From a checkpoint of a small transformer trained on Wikipedia: width 192.
Each number is 500 + 25 x the weight over the matrix's rms, rounded and kept within 0 to 999. Layers, rows and columns count from 0. Numbers have three digits each.

# layer 5 attention output (transposed), 192x192, rms 0.727, rows 81-95, columns 0-95
513514501494516511478480508526478517538486528516488519477481508515505506512489491498514478495493516478510483493455503484454481496503478484552502488483535474462477481503503476514499503471526501487520483523493482497511495479488493465508506482495497499478514481510513491500504499498503472549
456480499490501481473500469493506498488505541478500510511499525501470525522485520548517500502474486482500506496495480512511505514493491527463514509487499503479484503503518522530523492502502511529494494488508505488465516516511483480462475495487497482512494470493458471490509525500468519485
512522533452503495491492472510522504473492488524510476540504497519529489497505487508498520504520503507500518522495529514505480533467529540508516491435513497463508531547482493489491488482520500494502490490509514499537523506520507482492469504472473513495520502498484526478533474516507523503
480492523525509516503483473490503486518483535523475518477487500510532479490480523479474490519476518529548513477481502504510499488520497519513513542527512528510451527495499505491471531533510463531514499505489513473511528530530457491521495496522507490542514499482481499514479477508516499498
504484482508504496508497560501494505483539531492486495490510514516507497482516476502492508507504488490469519470544492494496521495463502501492512474461500513494471501500522499493469535513483509495511497471534469519494481502504517537514527506478512497490492486496505496495525479510476507487
484487491481519490513479497544524512513523526504506496517507509484491502506501500498522495486468513540509496541510536513501497492522484496514463496489540541479531491478505495491521477479492496522490508493490507454491496520492500507499496531515514492522515507486496511507502527505484489510
518489494507535520490480496488483508508481502509506495505545479482482523502517492501494489523493474492500499536476455532507497497475500505514508502478490522505500509497514470525518486512507567529517475519486464519508483532493515477499513516544510502472511495517513531506484484510466514503
508506524497533497465481471516493511497475522511512483487511516469490509538483497478468496528498511475508524523479501513491485514510498524498479484490530515517524509514520527529507509474505502493534519511526466490482495495502487482469483467523482485508488461526491528513530458491521495539
486506510514524495512491519478520452541496485501527522523500528502497493505492471522500491519482489499497517514515476493469494473553509502480499529498489494513504484523516496499480505508512460482524463497492474502501491509490499488521506502469522517501488501488495489504503492503547471525
499522506528487504532513497513485503516511497528511522502539510526515474465505494487508471509451497474513494500510482516478529499534501461531531484515519492490479523487494448524505520499471475529493528503496497500559510446496506455476487502489510515500508470493475483511530503507525516515
518477520505523509480452484483503506523530512492482506487482479510473534538482524493470511526470498514474521518490515511490518513540474492518505532531500466459509492490454473461500479486522484512468482483509478495480458508525489522489477498515512523492504487519500502492519516499497529524
505509481512514500513503500518505510484483507476501488489511464504491455498498487510476513495490515495482505510491506532496498533510503515515460473522469522492491519497486512519488471476543492510489483486480513514489512497522484501521510468494462486515488505504483507512539528507481488472
478502528497508493479523527464480493507460499479472476485494462476486479498515517502499479516536486514498496501504483527510484489493518502486476476463486470511483474500495497520465508462497529486498469492508466490523544516497505528484509536482495518523455500491502494486505482524515489504
519521506477480499488492452488492505551519491527496498497519487503500513496513483491496483499451523509505496496514508500503526497500502491489483489508498464515508506531494538510490484506513490488463508520494509518496497482483482487508498480500504524518525483475501470487457513500517472508
507479530516483491496476493527495482499503522466505490473500485457479498489496515470489485487484497509521502511494517537445510458473495520518498499548525490509499510521479520508545502499494528487486493492504518518507497508494482513490463497456527495496493521501476523494508486501472505523
# layer 5 attention value, 192x192, rms 0.0962, rows 82-95, columns 0-95
538517518506501488507511527474490480511489472506517498529497493500538490514509480506473485506513509500461479526494507476481503490514503475523492478504507478522533511478463455493462512483473488483491523490501465512524493496504522512518545534551514504506492526525516501506497501500499500499
505485495504482536524510503554491475529489493464508523472501488494503502494482502466484503481492527454498496504484470512472483477545509484501482509551501519514496514489519534516485497539469494490510517493515496513498489502527482504516538510503505500531500524510505518478499499481462475480
526484487478456508498504502506464521482501492501506495528490512495481502496533512509516509468521454485460497528512511462517504518502489470489499481464496487484519501476516480502528468453502508459468532463507494508485458477498526500477495497457484509501496513530502496501489499479505467501
487506541500506519503467477492517520495488494484480513514503497510506522499464539500498490512515503498510480518444528534507495512525498480522502511524462479488486493474483493494523463509513501488471543515521523468510524532505476474505501493511488505514512528526520488482457516482528494480
513538487521500519502514481490492528494506495489505529507468516494505514498486491522473521527508489484469506494497466489481509497519486499500521496509481483512497483526519497509477541550505479488516477511495481515515508505522499511485513473461503490447485483524542487505517471523515551501
503503528484468499505495509525464521489532501467505492472480503506533507497479536491511509489539524506528502470534500494510523466517526509498492537521504480494503488497508499497497510473504505477498543482542507510486480492517483520511512511448509504502477488507466467506504537480522483466
502512495487455495503532524492541499517491463502484521518477507498533493455501502528526493496520512473510514527531483496478499464501496498481544480508501452502479495464503519477508492522496514500514473495481530509506499507491489529503537532485489493498511501493485491514438514508487495509
500494507497448500515526501520501512473480527527486493476486474519475506495501497484492503514502519489528520502465534515537480497446481485511497455488518478500481492468493495501506492465501511472528522494503539511505511488507523503475509490529447500513528518518474507501513471491477487509
463494499479490507492483514489487468502470497500500490529499493465501527526522507536498511465527528531472510520488503491522477483498490535505489489493484508491498491527517543480491470497498488480526517506484507500471491527490526531505511501494529487470469514519504535492493490497484498504
492515481499499503523511512477504505482487471502508499486487492498498511450487501498558502465502516515530497477541494507500447492482494492507527522468530510529471472520512522534485533518488512506486520466521536504542519543511498481492497492498512500480480501480512502490484529509485460512
500493527495488502494515509489493511537510510489510509487488527512535526543489492489493495500497508486501505517498502505512492489482538484483517491457516502480502508478521500504493495518492509504487505526523492482510528500523496524490498510500543480512508520507510485514507482525521502510
519498471517482492504469494515509505509513487534500512526484500513505509521484506506484535493436522472512505505509487487514540489486499516509505535530507495503497490485493515489526518514512514537491502521501520476461465512508492453501521490524506481508507507531503480501473487475465493501
478474500518520519535493530490506526487517474501486486502476515523479484478492508509496503498515517487480503484491502485487502491489495509538524505484478540499500508493542488498506520486478523488505525486497506493477510492504496501502502486489499477530475501530473533536529490466507536493
518517472483535485503503514514496544523515510524516500511510500521505537475517478511499501475490538498496488476548506447514463537516505492445511495481450521521488494468493487523476502514481489495524511507499490482488513473519495506504539484517465534501521516503490459506464529507484499462
# layer 5 attention query, 192x192, rms 0.0838, rows 96-115, columns 0-95
498483497558513516491511487505474502493458480482498509476509518509527502499524520484484496477527468554517525536462503469502469546462500475496518514492482538489505509473511528502516499499518480444509487489499500525497442499519541485488508444522507496532504533532483531542509434519491493515
484522496539516504537500490518519505478510480537476492469501505536504465503479479508514501456497467476479497504483506528509496539521495461516527512523502495493526502484527485505494506543465459488497498475520525470466531517492504519503509468439514489500516524484528538466518479510497484527
480501536508476565554501496479514551452511530517567482514495494516472503554518501531465525484486446517481482509506520510470511529500511492453487500490494487480489496527498488511500474489480488516465496433514476480526506445473491487509489504457471489463483509506523497492514475516468510464
508505486449528491495471504510487474508537478481479521524498512532526505483511500501515456539534487426485522480471513487518491436494503528490515496511461465533508521506505527469472498462506470487498472517497532524535438454531492492494522502509489459522559495513514486488518499508463495517
537473490509519488502507515510457497492509512474491510512501495481539462452515495499485508513495482499529490498497473470463502472506528472522490541467516496557520507505483504491520513494492517488439513534472521480468476487507497487492507495478494499508493493460516510518536496526522496511
500495499511492484481482543485498476527487521504504465519486487496497537491506492499483526521511528498493471528537502500518522478521522535515503502508500526517487498487508495517508477516508522475490473517507504535520493494522503518501508511534467501455499469479482488504489507493513505511
479494548506551519553494461498505493516503472528437484493504516515483490479503514504535519514461457491515531452480495521498483506504464452464472519476484474457502458507513511493499508507505472500534534497518462503496501459503525480490497522484537533517498548505541540489489533496509488512
544491460523503497505533488544535486454486508481488522492505501527544492498507554494496525533520468521576509505480504447508505496485521425461495495487445484495490498529511451512516495491511530509504488492460487540480498508516522516463497465523506474499540486478525514485557447499473524501
498450462529509513522562488508508503476484541494514535465492517483507508465472520482507499486497539550497496494499537452509497458514458497457503482474550527529458493488498515508504492492526446471544525487471506459455493499454491531540524511522510502527536533514465488529503494510524457478
497491454534511548519498491540507441469496457513527482505487527487494476504557517503512456491506451549481488518491499502501499445510512481452507517519503533489500509496424496471499492504504500532482498490484483502467527456513511553511501501507515502488460447489493520498546504512497495524
514476529485454535513466483495497480546481469536490502469532480460476470535492494508472451468490533474503438520542463550503513430473529488478506483501470452490483496508502538504506494453487489483555513499466539545510486453480486527508502507489498456502469507457488491544524559510473512490
470484447526465485506517507499451552438510530487544467510488513515519485495520548512508511511494501495545542538494524515475496471536533476493479496512518513466492549411528498472502533513530510474493512440563481514440480515514479472510468491484541484482515502482532486512523509513505491512
491467498525473517510479499514472515473524511501520465511480488494473483528532486516463498510498486531509464489513438543541502501560526485544512518486533507555485464527450499484526490539513536498500509500505559569498509432509453476480430490463511534506509514454523514482426476510500495489
537491536480465442467539460509509468474510511494519450483503506484488500498479482495514490532492552514484526500517545510513514488499504520538527523486503492503503489561502503476463473486517488517521478489483517520548485516516502478511498480480475497517527493501546516516523522499494452449
508481501493472473520504489529483486526470481513507478499520490511511492503492505468512528474468542461505515525476494508495489537507472488495486494485489489477468504536511483499521502483473489478515482507496470504524535505530450485477496493499499516520504542499543521467526544547571470517
489515530499515475467486488481514499492511484527487498486463465505480484527483502478494549475513522534549468506498469508515488521443467497532496508487510508519479477508521464517552526475471476504448485481491524481523491469516531517506502506481467537480530542466505472531493486545498469502
509522503518525515509513514506531468538511476524531509493496474542506461502516537503483550495501497471457515514518582461487487489498560494509517516546506452548534484510542527441500462482493456516496542524466492502477553530479488498456499478471489508480466508517480510464451487525520509509
459535490444491499546560512513500527493512495488502548488527515506545481506504468479487507495506430522501517512502497533479464516506533468538524528543472501524471539558545522483494499436504460518465516512497517540479505478495526500529502465510465502511510478547507474520569463518471489530
461458480563521463520471444516492502497482514480476437527507468464538500512503476512484505502521478559489453472480489475515524527515485486498509499488515446469492503507525540510467507478479522502518468481489489510532455501545489543482483569487477511474487510503527504499514519467503527504
507530550514487514483522514480491533505493503513520508498490463455510466498490510510481524491496506524488481485549487460464485511468491444475515469517545511495482472462463510538507472516517503456524469455510518460424500524474478443489526486502509519476510483497488496508474473508480497490
# layer 5 attention key, 192x192, rms 0.0857, rows 96-114, columns 0-95
509506510461499484470521519512522473515474469501495536487485497521491527517499496464493499495515509508472532477503503508468494461502502491482520521492497520477554502496510498500506514528517525488507507515517509504515465506515500490492483481546530504515520500510480492501515486534495501474
479468508544510493492492507550506486496456478499485500480493550513478465517552507443504500471486470511460496495534461489468472484500507529449529504471502503529528497515493513536510527542484478482471454478541520488480501472540500463477537526469519523483488496495496457487487480531511501524
518459531514471503536544480490450512478499495477468466483480512487511451489542518475521543456538454531537446501515523502474484533466457482446528507468496489508512492528495495513517521544532421474520512429490483492494499489530566497523509513440501458555504484484519512476482422504509508525
533552481470486515532527473515529483501482449532499560536533522509483511482486546487503496544503484490474524460489430495518518507515505485531485474485492480528492475515550482537496489482526500498514504519558506508477506469481523500440471507544477471469524503497498487503508527494482514496
513489515447536497506494506500500484516502494489530523509487483477489534487453482498503474533525461503495502490481506528517507531508500515505489500504447478512498528474524484502502492538482490515505515509475497501506508472485519489508511529526495473491512521485508491488504515484514495492
472482488464502471475498510507512534514494509551578520510480519511490541508496505501488499499518562475466463521472471519509530481544455534531488462496521511491498506528501424466485523504503527519504469537552479493537459504488489471483459536538504470458470485468496464502498541451500500518
471510468501527515495483474503482527491498484499490529472519531478517494518505539476521497499488488514441487466516513500513477497520533467454461467496504456486502442513506533499473493481511496504461516491498482486497491485524488527491463501513504508488563554524494492535513525478486536504
514477468548498450474510553534540491457486479515494493493498517489510490517468526499522506512539499480529503492451536463489480460508492490484504483477478525505513488509477505458482516481505461499489492495481507461489503477480489490509505442490472475503512470518541493473565482512491498513
486504432509459495535535489518507513523503504492520537470534528474516496473454486501510467496514495509532506500525511514457500465530507466505493454518519493552472537498499504499489478504492466501535519492505472477501482491485504507499486522516526545508498471505520467532527496491554451500
470557524504487527548491521511529476484479511504526499493550545475523511534482509469528496477512500493476482478493490456518509500494538477446510504497528510491493510499509463499525499472468495517507485485487510517445500499488506571484531504485477496526473446452517529499479487502470436532
498524493516469509513482464478461511556480477550476493488525498527509503544513517518483504484479530497437493537516493508516509453464483528470457484510522480488535525536479501517484487472529523476510470493511477504534487427503516492514538509518477490499495491460468457499505510500490514529
515531488485514478493521466487508500422486518491478483506520508482532498512465471489525434526486431479579479496482552491563507471517548465507508528504514539452480532478536561511522534487503516489505486464502505502472525557548533508546531487494543523524533492471490553557516456513517486513
515509538495511548495503493524457493481500535474506449504461492496512514491554475471487450457503509461471498495541457525491519512501518525504508503499529483486515474496480532553469459550570469499493484500493510537520531457486481510492482515518471515524516448478509519528435487514515485489
475540534515504500514501499490487516474530456527495555493452486523550481518482517519521503550453490493497519533468526490504510440478479499533500486511490522487517485515487520482451469467509518554483524493469470503547467510501503480492466485497476531506534485499498536509532511477462425508
496467504485489519487531481508512503503500490513489468482503542481486473503554480485479494470481520525482499531519467515453516502498508543513490550506505497548482517493512502487551473462499448476517509494501486486476566480517487496465510549508447530497473524480536519478534548515492497500
553481501511501521468511512503491523534495486497512508501515505515452479488512504498469521501494488485518509503456447510495502502485537478505497498501492486536508508492523496522516517477485491498509544503478503546499526496508540519468486512500492514491495501490491492489484530480499462490
512497484504529542497475491476472485513538488524503469488510508507526519507477521498487476499498491517500523476512508498526457503500477491502490506511486470472562487488507490481529538486486512504451495496450497531492508505500518502469479502490511460469487508511473540481507518515525539511
526493483483552516489511488509556504478513514483478496551485518493539506514480459497495521517528482487533493489500505514489498513511513478510536511495472504520480467517529477475474519459519466498536513512498466503474492484487573528489519513471467464487488498518522489490542478499459530498
460438530531446478485468509512498482511507509519475508502534476559517498521528519492458504487517542486445487506517481519557522475473451530534500511478530463467481493506540495493493500516494475511533483508536542488498513484527496516468514485513472512472509497502490478527505506499483538491